Weights of a small transformer language model.
Size: 16 layers, 3 heads of 128 (1 for keys and values), MLP 1024 SwiGLU, vocabulary 8192, 31.5M parameters.
Architecture: RMSNorm before each block, rotary positions, no biases in attention or MLP, untied embeddings, normalized queries and keys.
Training: a variant of SOAP for these matrices, 332M tokens, 2530 steps.
Each number is 128 + 32 x the weight over its row's rms, rounded and kept within 0 to 255. Layers, rows and columns count from 0. The size above them is the row's rms in percent of the matrix's.

# layer 8 MLP down (transposed), 1024x384, rms 0.103, rows 514-548, columns 192-255
size [100 101  97  99 100  99 106 101 103 100 105 105 108 101 103 102 101  99 100 104 100 103  98  98 106  96  98 100 100  96 101 100  99  98  99]
[[188 119 106 122 160 116 119 114 109 140 159 150 185 134  96 157 118 100 134 100 111 116 125 141 149 167 163 183 189 139  64 162 157 100 112 108 166 131  77 138 170 130 109 142 108 107 135 109 133 151  94 157 125 146 101 116  97 141 117 101 143 122 159  79]
 [113 157 115 153 131 107  95 136 129 231 113 136 128 107 139 107 138 115 128 113 145  89 130 118 189 135 215 185 126 135 127 178 138 101 136 105 109 152 183 135 142 168  78 133  88  98 161 124 150 163 118 113  73  76 146 160  99 136 101 108 103  84 117 130]
 [129 111 153 126 112 175 120 110  84  99 107 163 137 126 159 101 156 153 137 152 149 110 185  94 173  89  46 141 147 142 117 114  86 100 123 146  82 140 141 123 170  91 115 121 128 142 103 101 143 125 108 151  95  49 101 108  89 134 127 140  48 126 129 159]
 [ 83 110 113 135  94 136  18 171  99 128  90 142 120 117  82 142 131 165 134  99 121 141 156  62 127 131 147 156 166 146 113 220  85 126 113 116 117 114 103 149 148 144 155 103 160 122  79 133 165 113 148 187 105 154 125 113  84 132  86 144  89 188 142 127]
 [144 149 146 175 100  71 193  99 138 157 107  88 110 173  68 133 149  84 115 128 177  97 147 157 109 120 150  32 125 197 132 145 147 100 172  43 135 102  68 107 146 194 155 149 137 143  64 163  69 128  51 120 142 112 189 100 103 126  84 135 123 154 198 102]
 [115 161 165 149 133 163 146 112 110  91  75 120 115  96 120 160 158 136 139  49 130 163 121 144 117 111 129 124  90 115 160 179 138 110 104  81 159 116 133 125 150 148 121 122 139 184 118 154 152  95 127 107 114  68 117 155 185 125  32 170  95  92  47 124]
 [137  81 123 182  82 158 125 114 167 101 166 100 116 129 121 128 127 139  84 146 145 187 140 176 149 182  79 137 145 153 127 144  98 132 188 111 143 139 110 162 136  96 168 170 113  99 141 115 110 124  99 181 108 103 123 115 131 132  67 112 140 128 138 107]
 [157 150 154 152 137 220 135 123 147  79 133 138 111 135 163 125 152 155 207  37  95 112 106 167 136  71 132 176 155 134  62 172 136  92  87 137  69  94 150  96 116 145 126  99 130 101 150 106  97 111 110 185 106 113  80  66 137 146 144 151  98 139 100 112]
 [ 90 158 165  85 163 141 137 114 137 157 122 137 105 163 100 124 105 112 215 204  96 113 121 122 163 123  83 143 145 115  76 107 110 117 117 122 150 155 174 167 111 124  60 130 210 141 178 131 153 129 145 163 162  79 131 128 163 107 116 112 149 149 123 113]
 [124 182 163 116 141 161 163  73 112  91  86 105 114 115  94 157 139 155 101 171 120 137 134 132  94 185 119  92 147 176 141 107  78 108  78 142  87 159 175 127 119 150 110 106 155 136 134 106  91 171  84 150 121 128  95 154 122 101 124 169 133 123 118  97]
 [ 93 203 102 121 166 141 198 118 169 126 124 144 109 138 108 120 117  68 194  93 113 112 156  94 186 164  56  81 121 103 145 114  97 106 124 131 164 147 113 154 169 102 125 133 120 159  83  89 164 183 101 148 117 109 142 164 125  91 149 102 154 132  66 170]
 [149 118 177  89  56 158 138 146 162 153 178 162 100  92  61 163 151 128 157 136 149 165 120 107  88  99 124 147 146  83 130 147 130 163  76  87 128  97 145 113 145 120 131 127  96 127 188 157 170  97 174 116  90 142 119 159 197 121 122  62 156 121  41 126]
 [ 96 142 118 106 159 123 148 137 104 108 124 122 147 130 112 127 131  78 133  97  90 123 136 152 113 156 159 158 125 143 171 145  58 104 201 116 177 109 138 156 134 111 148 125 108 113 119 149 146 115 188 146 145 124 113 135  84 144 134 178 145 112 127  91]
 [ 91 101 149 133 123 171 130 172 114 192 153  78 134  93 118 124 187 164 105 139 127 125 111  69 117 118 143 123 124 188 145 132 177 144 161 171 146 105 123  93  96  90 102 133 125 115 175  76 201 124 151 137 112 108 126 106 134 128 148  72 115  87 163 138]
 [124 122  99 150 169 142 102 117 178 143 144 129 105  19  97 123 114 121 177 136  93 101 141 117 185 180 141 125 129  80 164 118 159 151  88 173 164 115 146  75 158 112 104  74  73 159  86 142 146 152 102 192  85 133 184 164 161 133 127 127 160 108 157 105]
 [171 156 170 105 199  72 137 139 191 134 148  88 138 170 123  98 164 160 141 139 119 130 174 157 162 140  72 106 145 103 111 153 119 168 123 105 155 160 126 129 133  84  67  30 132 106  76 123  97 107 150 158 162 166  58  57 146 158 126 143 188 108 137 139]
 [196  98 102 144 119  74 117 184  93 108 130  93 129 134 149  85 141 185 136 141  94 142 155 104 136 125 126  79 191  95  93 143 118 147 112 117 140  86 132 171 141 109  99 141 132 121 116 152 131 152 124  74 160 118 243  74 188 179 133 133 119 133 171 161]
 [130 154  79 141 136 120 178 142 146  80 184 136 155 166 153 138 125 127 138 176 161  80 127 110 147  60  86 124 105 140 105 159 116 161 166 134 158 121 151 160 123 171 133 117 140 119 137 106 114  75 127  77 133  93 112 168 107 108 132 102 146  81 124 114]
 [132 151 165 109 100 113 169 204 126 115 130 172 148 178  92  97 131  94 130 142 137 142 114  90 131 120 142 118 158 152  90 179  88 100 161  94 179 130 163  68  88 142 113 182  93 107  88 130 157  89 165 141 189 113 118 144 139 166 162 211 129 188  69 126]
 [159 106 127 127 120 165 116 154 131 101  87 159  95 115  86  43 149 180 163 160 182 135 106 108 136 118 137 147 123  56 112 195 132 112 172 165 155  75 163  86 122 140 166 163 106 129 188 150 128 160  56 143 167 181 144 175 127 156 198 157 113 162 136 130]
 [150 110 125 128  95 163 113 117 146 134 136 117 119 135 114 150 162 100  94 157  97  92 122 158 156  97 164 128 168  57 141 156 131  97 108 229 146  94 120 116 124  66 126 144 110 156  72  73 174 169  89 165 150 108 130 133  85  99 123 105 119 135 117  79]
 [ 52 125  97  77 105 135 124 113 140 145  66 156 153  79 116 152 131 120 150 159 155 112 135 101 153 126 117 117 140 124 168 159 107 104 174  87 161  97 150 164 116  53 136 132 131 111 134 103 133 134  90 123 126 117 120 142 152 146 135 162 152 116 114 124]
 [ 90 141 147 102 143 114 149  80  60 163 169 106  81  92 140 117 129  97 154 150 133  78 123 138  72 122 117 178 138 130 109 105 128 126 152 168 146 135 116 147 123  76 120  84 148 163 187 148  68 165 178  75  93 134 139 152 174 140 112 165 122 147 122 129]
 [ 76 144 131 129 117  84 160 158 106 161 167  77 127 133  98 130 180 187 124  87 102 183 161 127  90 136  50 129 102  89 100 137 112 101 154  62  92 127 127 145 129  92 141 199 152 141 139 170  59  74 156 173 160 122 163 203 104 130 122 154 146 129 165 162]
 [107 104 160 170 117 186 185  84 137  82  66 140 107 152 140 164 122 130 137 122 131 164 101 102 124 184  80 102  56 173 132 141 134 176 120  80 120 158 145  96 162 166  90 127  61 108 143 143 115  95 102 155 101 166 124 142 155 171 160 144 139 169 111 196]
 [124 160 131 180 182 147 132 154  95 154 126 100  57 155 118 161 157 115 118 177 161 113 120  89 144 147 143 122  93  97 109 123 116 134 218 144 102 134 129 147 146 120  89 102 114 127 122 157 102 196  53 169 144 184 153 175 171 135  96  28 152 102  88 115]
 [ 89 130 140 140 145 131 109 129 141 149 146 145 160 119 131 146  76  98 122  83 164 110  69 174 145 178 153 185  83  98 125 139  56  92 135 130 163 133 101 122  95 126 127 146 115 131 111 181 128 187 100  80 111  82  57 152 185 177 109  95 150 122 133  96]
 [106 131  66 134 128 144 154  88 106  89  85 153 189 160  15 142 198 145 178 115  83 100 146 120 109 112 171 120 137 176 137 104 107 195 141 152  96 103  75 107  87  65 115 159 140 169 131  72 148  97 161 109 143  46  82 121 118 101 155  91 148 113  71  98]
 [ 89 159 155 150  83 204 143  14 131 175 160 106 169  69 127 128  92 128 154 178 142 108 113 163 156 125  61 101 138  94 144  83 131 102 212 128 157  72 129 194 118 128 178 101 117 146  62 149  91  58 140 166 108  85 144 139 100  64 146  66 121 142  69  85]
 [130 118 122 107 165 121 151 151 101 122 152 152 138  52 122  95 105 100 126 155 163 130 142 116 155 168 128 122 179 101 138 139 162 111 150 154 156 111 161 139 155 114  90 186 151 111  78  84 160 103  95  82 181  83 164 154 121 154 148 135 124 137 126 149]
 [119 162  77  83 166 159 123  86 139 184 182 164 149 172 121 139  96 132 128 110 136 140 152 144 172  97 126 122  94  78 182 137 139 167 156 121  89  77 167 174 102  95 182 134 131 146 174  78 136  93 125 117 176 140 146 120 128 132 161 113  80  99 125  85]
 [138 131  92 217 115 121  80 168 160 136 148 225 124 129 137 124 153 145 156 155 119 138 132  92 126 120 102 144 127 156 122 131 147 210 106  94 112 163 150 110 107  77  75 185 127 148  59 141 115 141 128 142 136 137 125 146 114 173 116 124 150 126 140 154]
 [159 152  96 105  79 122 143  69 122 154  61 165 155 121 123 148  90 152 118 118 143 196 124 131 155 115 102 172  77 152 108 121  73 166 133 163 121 135  85 178 117 133 109 144 117 135 123  45  66  68 108  91 105 134 103  68 104 160 102 118 119  80 121 103]
 [ 81 137 151  44 125 127  64 152 116 204 167 140 127 152 125 173 108 144 113 130 154 161 201 120  95 107  79 105  72 103 141 198 101  73  80 130  90 170 125 178 185  92 145 189  81 123 142 114 105 123 202 153 153 131 176 120 155  92 120 210  78 153 157 188]
 [113 168 179 147  95 130 127 163 108 169 161 174  93 119 101 158 143 125 111 101 138 151 127 158  96 125 123 139 179 109 129 125 126  55 129  87  88 121 124 167 132 120 168  98 101 138 137 117 153 121 128 160 105 112  64 144 100 164 138 110  93 115  92 177]]
# layer 8 MLP gate, 1024x384, rms 0.105, rows 515-549, columns 192-255
size [104  97 113  95 104 107  99  98 102 103 104 103 101 107  94 106  91  95  96 105 111  97  97 102  92 102 100  90 101 104  99 107 105 115 103]
[[111 172 132 152 131 103 109 119 180 153 147  99 170  92  90 128  86 150 162 119 108 181 141 137 100 133 144 114  94 186 158 156 106 160 137 166 143 204 143 171  94 175 127 105  88  78 176 166 116 132 112  73 128 162  89 153 162 134 163 151 122 143 151 143]
 [129 204 159 135 174 156 169 135 128  85 119 146 156  61 152 142 147 146 199 109 114 161 120  76 106 175 175 121 121 159 144 112 131 102  67 109 130  98 186 118 103  80 142  93 113 143 178 147 158 103 131 159  71 127 153 150 203 138 173 133 131  97  82 164]
 [162  77 102 180 155 141 197 125 196 143 126 152 141  95 186 151 112 111 146 139 124 179 143 145 104 116 176 141 147 146 106 114 142 101 186  89 108 146 137 157  72 158 102  78 141 194 127 100 129 149 177 100 117 111  67 138 144  66 168 154 123 156 130  99]
 [142 126  95 124 104 161 124 141 168 128 168  80 211 126 151 149 101 168 155 137 142 130 165  66 100  39 140 132 157 145  69 127 102 164 115 146 115 161 124 100 154 137 131  88 188  87 157 116 124 110 144  92 114 127  85 133 123 153 154 132 156 109 110 123]
 [124 130 107 113  87 111 194 167  72  87 149 117 121 128 157 122  74 116 151 146  96 154 116 103 153 132 160 101 123 107 108  71 125 109 100 124 121 162 149 178 135 131 173 128 118  85 141 232 134 130 164  80 128 132 121 100 102  90  57 101 104 124  90  83]
 [136 128 116 145 102 128 178 147  76 121  99 165 106 138 143 183  92 149 163 102 126  99  98  89 118 136 134 139 127 137  83 107 126 111  77 112 132 169 214  93 191  69 140 109 123 143 131 196 111 127 100 105 166 143 118  91 139  93 133  97 122 132  78 151]
 [138 124 159 153  92 136 155 131 113 139 146 186 131 100 168 127 144  99 164 168 176 112  67  82  63 149 146 165 128  97 135 135 135 116  79 104  62 172 149 159 150 105 105 113 105 106 141 180 112  89 119 162  89  89 107 113 110  76 101 117 144 170 153 147]
 [108 122 194 132  76 123 126 105 126 133 119 131 167 146 131  51 174 133  95 117  97 124  75 121 204 160 142 114 114 124 123 146  94 168 143 168  62  80 110 132  85 133 183  96 169 112 182  52  98 189 126  97 108 121  57 136 102 148 118 134 104 121 119 162]
 [125 102 162  54 141 144 151 125 125  99 157 165 154 156 165  71  57  93 185 139 115 130 134 130 118 134 120 101 112 178 127 170 143 137 125 203  85  96 141 162 145  88 162 155 119 129 137  98  45  91 122 119 160 184 133  93 159 140 192 156 119 145 106 125]
 [147 183  44 117  85 122 163  84 150 173 159 118 140 179 116 148 111 150 153 150 103 138 101 166  84 127 107 171 101 172  80 119 107  56 126  72 160 124  98 101 154 166 154 128 106  77 139 147 174 106 191 170 120 127  95 163 165  89 138  86 184 146  50 106]
 [110 139 107 110 133 166 183 103 139 109 134 171  73 109 166 106 139 218 144 149  84 124  74 109 184 155 166 124 117 135 156 106 124 168 121 120 141  96  89  95  81 173 177  67  86 148 100 103 121 142  58 148 117 133 114 146 142 103 100 109 182 123 142 149]
 [136 112 133 131  90 156 110 156 132 104  92 169 185 190 137 104 171 161 182  91 125 136 107 151 104 157 123 130 108 167 131 115 149 168  94 105 115 131 163 152 128 119 211 174 149 104 108 141  93 135 111 134 100 125 102 142  97 137 143 170 151  95 109 132]
 [137 105 227 128  97  63 174 166  85 177 181 104 158 154 116 120 169 165  78 144 104 128 150  93 133 132 150 119 145  75 160 165 108 144 176 138  64  94 111  91 169 112 119 138 172 118 128 155 125 155 130 142 121  75  82 123  93  98  78 121 140 124 118 149]
 [162 134 113 149 134 162 141 114  84  83  76 142 168 120 123 125 104 169 146 155 125 138 140 129 230 133 117 145  98 142 130 111 165 121 156 165 169 155 136 118  87 106 102 131 111 119  76 110 146 143 101 153 139 156 119 162 201 178 106 169 129 157 118  88]
 [116 159 132  34 137 127 122 124 198 108 171 123  98 126 142 106  53 116 128 185 204 139 143 166  60 130 187 137  83 130 145 149 164 145 128 117 124 140 156 104 134 127 112 113 101 125 103 125  62 129 111  95 135  95 114 107 108 143 183 121 137 136 181  92]
 [134 155 167 130 141 112 114 106 116 139 146 157 166 135 167 157 161 147  81 135  84 170 100 109 208  96 141 136  91 147  81 100  69 110 121 115 129 178  74 118 121 134 147 104 136 130 102 167 104 158 106 126  68 141  95 141 112 144  91  87 186 156 111 103]
 [147 165 119 134 115 180 101 100 141 144 128  28 135 205 161 165  98  95 148 152  78 122 123 106 166 134 181 153 125 203  98 156  90 120 176 109  88 135 133 150  81 156  96 109 144 121 225 109 125 117 122  79 125 111 142 185 200 106 109 113 100 136 134 162]
 [104 127 189 151 115 144  96 100 131 117 140 155 111  93 126 141 130 146 105 148 162 136  88 124 136  96 155 137 163  78 150  94 128 147 171 122 166 139 152 148 143 170  81 125 187 221  95 135 148 108 107 137 118  99  54 145 105 111 126 127 158 113 130 135]
 [117 165 135 158 150 110  89 116 129 148 140 105 123 153 142 114 136 107  79 102 105 137 103 181 177 160 176  62  90 105 143 151 126 160 132 138 127 121 141 202 153 176 112  90 119  96 122 134 125 145 155 164 138  99  93  79 168 137 105  74 220 152 171 116]
 [100 149 110 144 151 130 136 186 112 175 157 114 136 130 201 164 141 120 171 179 116 133  48 103  93 188 106 122 152 115 130 190  91 114 133 144  76 100  96 163 149 119 150 159  92 159 126 128 169 142 143 156  63  88 113  97 168 163 103 104 137 175 107  58]
 [118 152 120  99 134 125 124 154 104 134 132 222  87 135 103 141 155 140 122 110  86 187  89 210 114 122  76 131  89 113  88 109 124 151 144 135 142  79 129 124 121 185 135 118 116  82 106 156 136 156 130 161 119 131 109 106 188 158 141 163 125 123 100 120]
 [ 85 165  88 103 144 161 129 106 104 144 134 156 146  55  86 105 115 202 155 133 133 165 128 139 176 100 122 187 117 145 172 101 159 148 150  90 117  61 114 159 153 115 122  95 159 112 156 148 138 125 122 113 162  61 111 104 137 105 111 149 147 116 116 155]
 [ 67 161 123 167 170 100 106 150 135 149 136 101 161 134 137 133  93 124 158 139 160 141  58 118 138 149  85 186 143 141 132 113 125  65 159 146 154 113 144 133  96 148 162  62 101 114 139 103 126 132 147 130 121 133  91 142 157  78 117 150 160 108 150 142]
 [101 105 113 114 128  94  99 133  92 163 105  99  85 128 117 201 163 202  92 105 148 113  79 112 164 133 127  98 110  85 162  99 180  84 111 176 156 119 103 133 107 123 195 149 162  69 114 134 105 122 176 136 169 136 102 113 139 130 104  91 171 157 138 123]
 [184  90 141 116 113 102 165 119 134 117  53 147 124 127 105  78  72 101 102 101 126 163 147 130 116 112 127  83 222 165 132 138 104 155 179  97 143 151 122 164  45  83  70 152 114 149 106 161 129 116 158 190  87 212 210 113 141  57 135 115 143 131 174 157]
 [163 117 110 113 126 207 130 161 103 118 117 132  95 153 161 136 114 180 206  97  57 117 169 148 156 112 160 132 136 119  94  80 125 160 112 111  68 174 143 178 151 158 114 153 129  83  63 140 134 172 114 152 147 124 130 116  77 108 142 147 133 146  64 148]
 [103 150 174 139 175 103 129 143 143 147  97  75  90 131 115 138 108 145 174 125 150 124 156 108 110 150 136 190 164 125 140 146 161 140 161 149 119 105 103  92 148 128 156 189 136  90 117 143 186 132 146 145 147 157  85 111  87 135 144 130  97 123 143 114]
 [168 128  29 112 123 152 111 130 141  65 130 171 109 171 134 176 101 124 184 158  88 206 127 117  76 142 118 120 106 163 110 140  98 120 138 100 139 101 108  99  94 140 111 173 139  87  94 166 143 182  96  80 161 143  97 145 142  77  99 140 137 107 194 106]
 [138 142 153 115 164 122 134 111 141 112 139 137 149 156  90 173  58 148 114 137 125 129 154 122  84 157 122 129  97 118 134  96 177  91  95 107 135 143 207 148 117 133 108  91 155 162 162 152  85 133 136 159 131 200 117 126 138 128 130 114 128  95 169 141]
 [126 109  72 128 149 159 174  79 119  95 141 159  98 131 106 155 129 183 138 117 148  94 151  69 115 127 100 125 106 152 131 135 129 151 220 140  97 134 141 210 123 117 156 130 113 116 144  99 125 107 137 119 140 108 139 136 103 103 126 159  37 157 107  92]
 [116 104 154 166 121 107 186 109 124 139 145  66 112 146  90 109 176  72 121  87 121 137 100 131 138  49  98 108 221 144 121 137 106 165  91 136 160 161 158 144 145 116 127 154 223 149 161 160 221 150 119 150  95 174 103 162 172 108 171 102  39 100 116  86]
 [145 104  84 129  91 162  90 144 136 109 119 187 151 131 166 124 131 103 146 144 122 184 121  87  92 103 178 152 127 156 135 184  80  93 137 137 111 145  90 110 115 125  96  91 124  77 125 143 126 211 161 131 126 113  98  88 121 107 162 149 157 122  76 109]
 [142  54  95 117 111 156  93 161 188 149 157 130 137 142 155  86  73 171  89 124 170 121 117 151  94 164  76  92 158 121 106 167 116 157 160 196  95  92 122 108 111 155 168 109 133 150 141 130 135 109  76 104  85 134  91 103 208 184 149 121 114  77 101 153]
 [ 79 110 147 142  96 162  95  82 109 137  62 217 139 120 178 124  50 122 110  88  90 153 154 107 140 137 130 167 125 174 167  90  83 152  82 140 139 101 151 103 175  86 137 151  80  99 151  51 128 185 119 135 143 115  80 163 132 120 115  84 146 172  68  96]
 [103 133 212 113 166 130 158 123  63 135 186 130 140 198 119 108 168 163 190 119 138 117 117 198 138  62 120 148 138 138 105 167 104 140 193 118 134 109 145 146 131 166 158 111 167 143 127 127 130  65  71 175 137 142 131  90 149 142  93 132 144 113  88 132]]
# layer 8 MLP up, 1024x384, rms 0.108, rows 515-549, columns 192-255
size [106  90 106  92 102 111 106 103 101 105 104 102 102 102  95 102  94  95  97 103 107 101  95 107  92 101  96  89  97 101  94 104 105 112 102]
[[135  80  78 155 141 138 195 142 127 138 185 105  63 172 150 107 124 163  67 122 102  84 117 106 143 155 166  98  73 136 121 149 157  60  55 119 120  64 163 138 133 119 146 177 155 120 136 103  29  48 102 193  94 128 169 156 119 137 112 140 100 118 122 167]
 [ 83  94  89 147  34 105  68 111 117 144  94 121 107 175 138 184 157 203 100 221 141  73 146 106  91 199  94 146 134 147 192 163 136  99 173 160 164 195  67 147 106 123  94 151 161 119 149 185 115  71 158 118 124  93 115 107 191 166 142 123 115 125 104  82]
 [ 94 152 102 113 126  76 107 155  98 155 138 121 134  80 120 154  99 134 128  59 115 114 149  85 154 157 115 129 139  65 152 144 125 115 155 152 146 114  96 167 148 148 149 133 129 115  96 159 139 106 155 138  93 146 127 134 152 109  39 136 111 117  96 108]
 [129 138 152 121 112 168 152 132 107  84  85 174  51 172 117  91 154  85  54 122  73 128 145 202 171 118 146 122  48 167 156 174 144  96 122  87 151 112 158 142  85 127 129 141 154 133 142 198 120 160  78 138 146  93 144 128 102 163 119 157 154 127  94  87]
 [159 195 128  85 156 108 176 133 111 103 125 174 122 123 144 107 110  94 105 112 104 154 133 126 112 158 124 109 111 118 168 142  85 142 112 122 159 159 112 137 127 148 142 187 134 111 183 149  73 117  96  99 151 140 137 192  89 170  81 158 166 165 125 105]
 [106 146 107  85  27  93 137 119  90 185 130  79 137 111 112 157 132 125 106 122  80  85 178 185 123 153 127  69 113 193 123 171 110 107 131  95 141 129 113 120 147 185 140 146 175 116  88 166 111 159  50 172 113 112 142 112 194 131 108 124 150  90 144  57]
 [179 140 140 136 125 109 175 148 118 101  96 105 142 146 116 111 105 124 146  84 116 116 117 172 123  69 107 117 127 185 117 117 118  77 130 124  97 139 110 177 157 121  78 161 172 142 153 112  85 180 114 176 141 123 151 116 130 173 124  85  72 113  59 129]
 [159  83 100 150 128 122 173 103 205 164 128 129 131 137 166 102 131 118 136 175 136 119 130 155 149 151 120 126  81 129 162 169 105 105  98 143 108 153 156 159 156 143 178 172 112 178 162  98 145 105 185 113 132  91 174 124 106 180 159 142 100 130 108 106]
 [120 166 121  95 103 136 146 111 127 148 210 133 166 134 151 151 133 121 155 107 140 134 105 109 188 152 129 116 179 179 122 131  59 127 162 134 131 103 122 103 114 121 148 109 144 126 208 184 113 144 117 170 135 181 166  93 179 131 175 145 117 138 204 110]
 [130 100  98 123 102 164 121 135 172 169 110 103 133 125  81 136 127 114 157 102 104  86 143 120  42 144 116 126  95 100 166 126 104 107 154 112 104 144 143 153 155 153 146 130  80  87  85 126 135 135 115 129  89 142 116 114 163  78  97  83 178  86  98 159]
 [146 106 154  98 113 117  70 103 144 111 150 135 144 150 150  81  98  72 130 117 104 133 111  58 148 132 175 108  79 109  89 144 146 163  95 106 108 152 127 126  72 110  92 102 126 143 168 182 136 124 134 117 155 120 121 132 158 114 115 142 120 118 162 109]
 [ 83 145 158 109 105 159  99 111 142 118 113 121 175 159 126 154 178 186 107 105 159 120 188 160 102 167 179 116 142 129 151 157 117 103 136 132 183  95  99 147 114  80 167 133 156 114 123 149 120 111 129 108 101 186 148 119 104 106 116 134 164  75 164  60]
 [122  88 109 104 185 118 107 144 152 153 123 182  82 180 108 100 174 113 110  59 144 125  97 146 143 143 152 116  82 108 131 151 109  83 125  75 119 121 125 113 114 103 142 113 126 121  97 116 127 112 140 114 138 159 191  90 106 206 167 115  84 133 137 151]
 [154  78 141 130 120 143 142 113 153 112 168 200 138  62  97 163 149 158 167 139  70  98 102 113 140 135 126 152 139  71  90 128 150 109  96 126 135 149 154 121 144 122 121  79 131 145  94  85 143  65 150 145 114 137 128 147 144 160 170 160 158 119 137 102]
 [122 103 114 151 128 136 167 134 156 135 161 150 160 182 111 185 184 148 108 114 135 123 136 142 110 176 141 106 119 188 130 116  95 123 128 129 134 130 128 140  68  85 114 130 128  91 139 155 111 161 152  95  82 163  91 193 144 125 131 184 154 161 135 113]
 [188 128 106 150 155  84 136 138  81 130 126 156 175 155 112  92 149  96 108  95 125 201 114 102 149 167 167  98 118 126 108 116 150  99 108  77 126  97  78 140  91 166 129 134 137 144  64 147  94 171 116 127 174 150  70 113 173 157  94 117 101 167 127  81]
 [ 91 134 111 138 149 111 131  97 150 166 137  93 114 228 148 169 179 111 141 107 206 171 118 118 157  93 184 174 138 148 118 148 158 107 173 133  92  78 164 120 131 156  81 109 128 123 156 133 117  96 148 166 131 109 126  92 130  86 141 158  99 161 139 105]
 [156 135  98 165 158 162 151 132 142 173  91 135 102 120 154  61 118 101  83 143  97 162 161 142 121 141 156  74 146  90 143  53 132  84 201 123 162 130 113  72 119 143 186  79  78 147 163 157 150  90  86 104 141 151 107 160 130 148 140 146 154 136 146  82]
 [150 163 177 128  89  72  91  98  58  70 167 112 140 148 122 117 147  67 112 189 102 110 197 171 169 102 111 103 145 148 171 172  92 136 201 186 134 107 137 133 189 136 139 104 138 104 150 180  91 103  75 124 165  68 171  97 133 146 144  93 137  80 149 179]
 [159 114 115 112 148 111  81 162 105 133 160  68 124 146  39  91 154  70 155 129 100 131 116 126 151 147 161 130 126  98 105 159 172  96 165 113 119 122 101 153 113  97 101 163 146 123  83 112  66 118 117 166 134 137 146 112  90 152 136 192 130 123 118  79]
 [149 125 132 162 188 104 189 147 160  75 113  78 138 109 127 129 125 159  56 116 146  88 168 120 149  66 157 124 176 155 150 116 117 142 122 101 125  96 111  99 114  99 172 158 135 103 127  65  82 115 123  86 105 119 124 166 119 130 123 135 131 154 174 112]
 [126 103 148 125  71 201 176 111 180 131  52 131 151 112 115 103 151  98 128  82  79 142  94 187 110  80  39 150 109 111  79 153 119 201  92  95 121 145 151 155 161 149 146  90 124 145 132  48 133 122 123 122  90  83 118 107 117 144 117 113  96 134 100 131]
 [168 117 120 146  96 200 161 114 144 200  83 113 102 165 146 155 133 146 187 102 127  49 110 111 128 104 150  74 125  83 134 104 129 110 187  71  69  69  75 135 127 131 168 102 101 114 146 136 144 193 136 108 141 170  96 216  85 143 176 195 148  79 155 154]
 [146 168 155 180 129 130 157 117 110 117 137 149  93 149 160  77 161 153  82 156 135 128 114 151 119 180  93 154 144 163  96 202 154 161  97 105 120 156 160 103 142 144 209 134 129 101 170 169 120 133  62 127 139 115 119 104  84 113 136 159 123 199  72 110]
 [122  58 155  69 105  74 118 128 145 121 109 163  98  99 134  99  93 119 150  68 117 112 169 181 103 132 107 139 129 148 116 139 112 144 142 177 130 105 199 126 166  92 156 174  66 168  90  89 116 142 165  99 120 102 108  99 121  88 110 134 110 146 168 121]
 [133 117 117  86  90 169 144 115 137 106 172 111 150 121 133 115 174 152  84 219 160  89  98 191 171 176 167 120 154  86 127 104  97 151 159  56  93 186 123 183 163  58 163 151 128 122 168  99 140 172 157 178 149 191 181 125  98  74 116 112 161  56  80 186]
 [126 122 154  68 127 128 161 129 128 151  63 107 125 162 120 137 164 150 188 129  95 122 111 137 118 186 122  64  94 170 156 142  72 137  98 110 145 150 158 136 136 187 109 140  89 128 138 130 123 133 164 157 147 167 115 108 120 120 169 126  28 179 108 114]
 [152 124 185 128 107 128 141  99 103 146 166 104  91 146 105  82 128 104 112  96 118  93 105 143 138 135 135 124 164 131  97 102 115 136  86 139  98 138 161 138 152 142 167 128 124 144 110 142 101 120 200 136  98  47 160  97 145 138 179 129 103 129 106 119]
 [125 146 104 138  99 133  98 128  89  90  82  88 159  96 127 142 149 133  85 159 112 146  84 133 104 180 163  85 125 107 124 164 110 143 142  72 125 101  99 122  59 128  36  83 112 144 157 132 117 158 109 111 113 152 146  77 133  53 137 129  95 164 134 149]
 [105 161 123 172  82  84  80 156 124 119 120 103 116 158 134 150 124 131  92 123 134 122 121 155 134 185 116 143 147 150 163 120 144 111 187 132 184 108  91 145 162 188 141 100 145  91  78 127 105 147 178  99 111 133  82 106 108 215  91 151 152 124  57 102]
 [142 156 149 142 114 135 165 134 111 116  97 159 117 165 144  82 125  84 135 103 110 153 162 107 145  68 114  94 140 132 139 104 158  98  88 158 147  72 171 126 128 117 181 138 140  67  60 134 166 128 164 103 119 143 175 137 130 105 113 155 133 109 133  77]
 [121  97 159 182 115 122 157 132 146 138  52  59 124  93 120 142 115  98  86  86 111 118 172 112 105 187 110 128 139  80 154 105 193 159 125 122 197 100 119 199 157 137 119 156 118 106 110  95 121 186 178 113 134 116 176 121 150 137  77 162 150 138 106 164]
 [ 81 174 152  86 122  76 133 101 120 131 142 129 128 149 152 149 145 143 127 144 183 112 153 166 135 138 168 121 159 162 109  93 162 173 113 116 121 151 111 144 153 162 128 138 143  87 187 129 142 181 106 172  86 100 198 120 122 136  56 130 195 173 156 121]
 [152  53 104 146 100 140 149 130 170 134 134 108 133 120 123  66 123 126 173 199 131 135 118 117 104 105 171  84 118 151 142 163 145 123  86 173 100 161 129  98 119 122 205 110 110  95 125  92 112 131 134 111 160  81 140 135 178 148  89 108 135 131 142 143]
 [139 122 136 169 136 111 117 114  88  84 154 118 169  88 134  55 212 119 167 129 168 129 151 168 157 165 149  65 163 103 143 126 122 177 175 184 106 177 127 108 171  60 131 157  96 149 140 142 103 152 156 124 136 106 123 113 129 160 136 129 138 155 162 122]]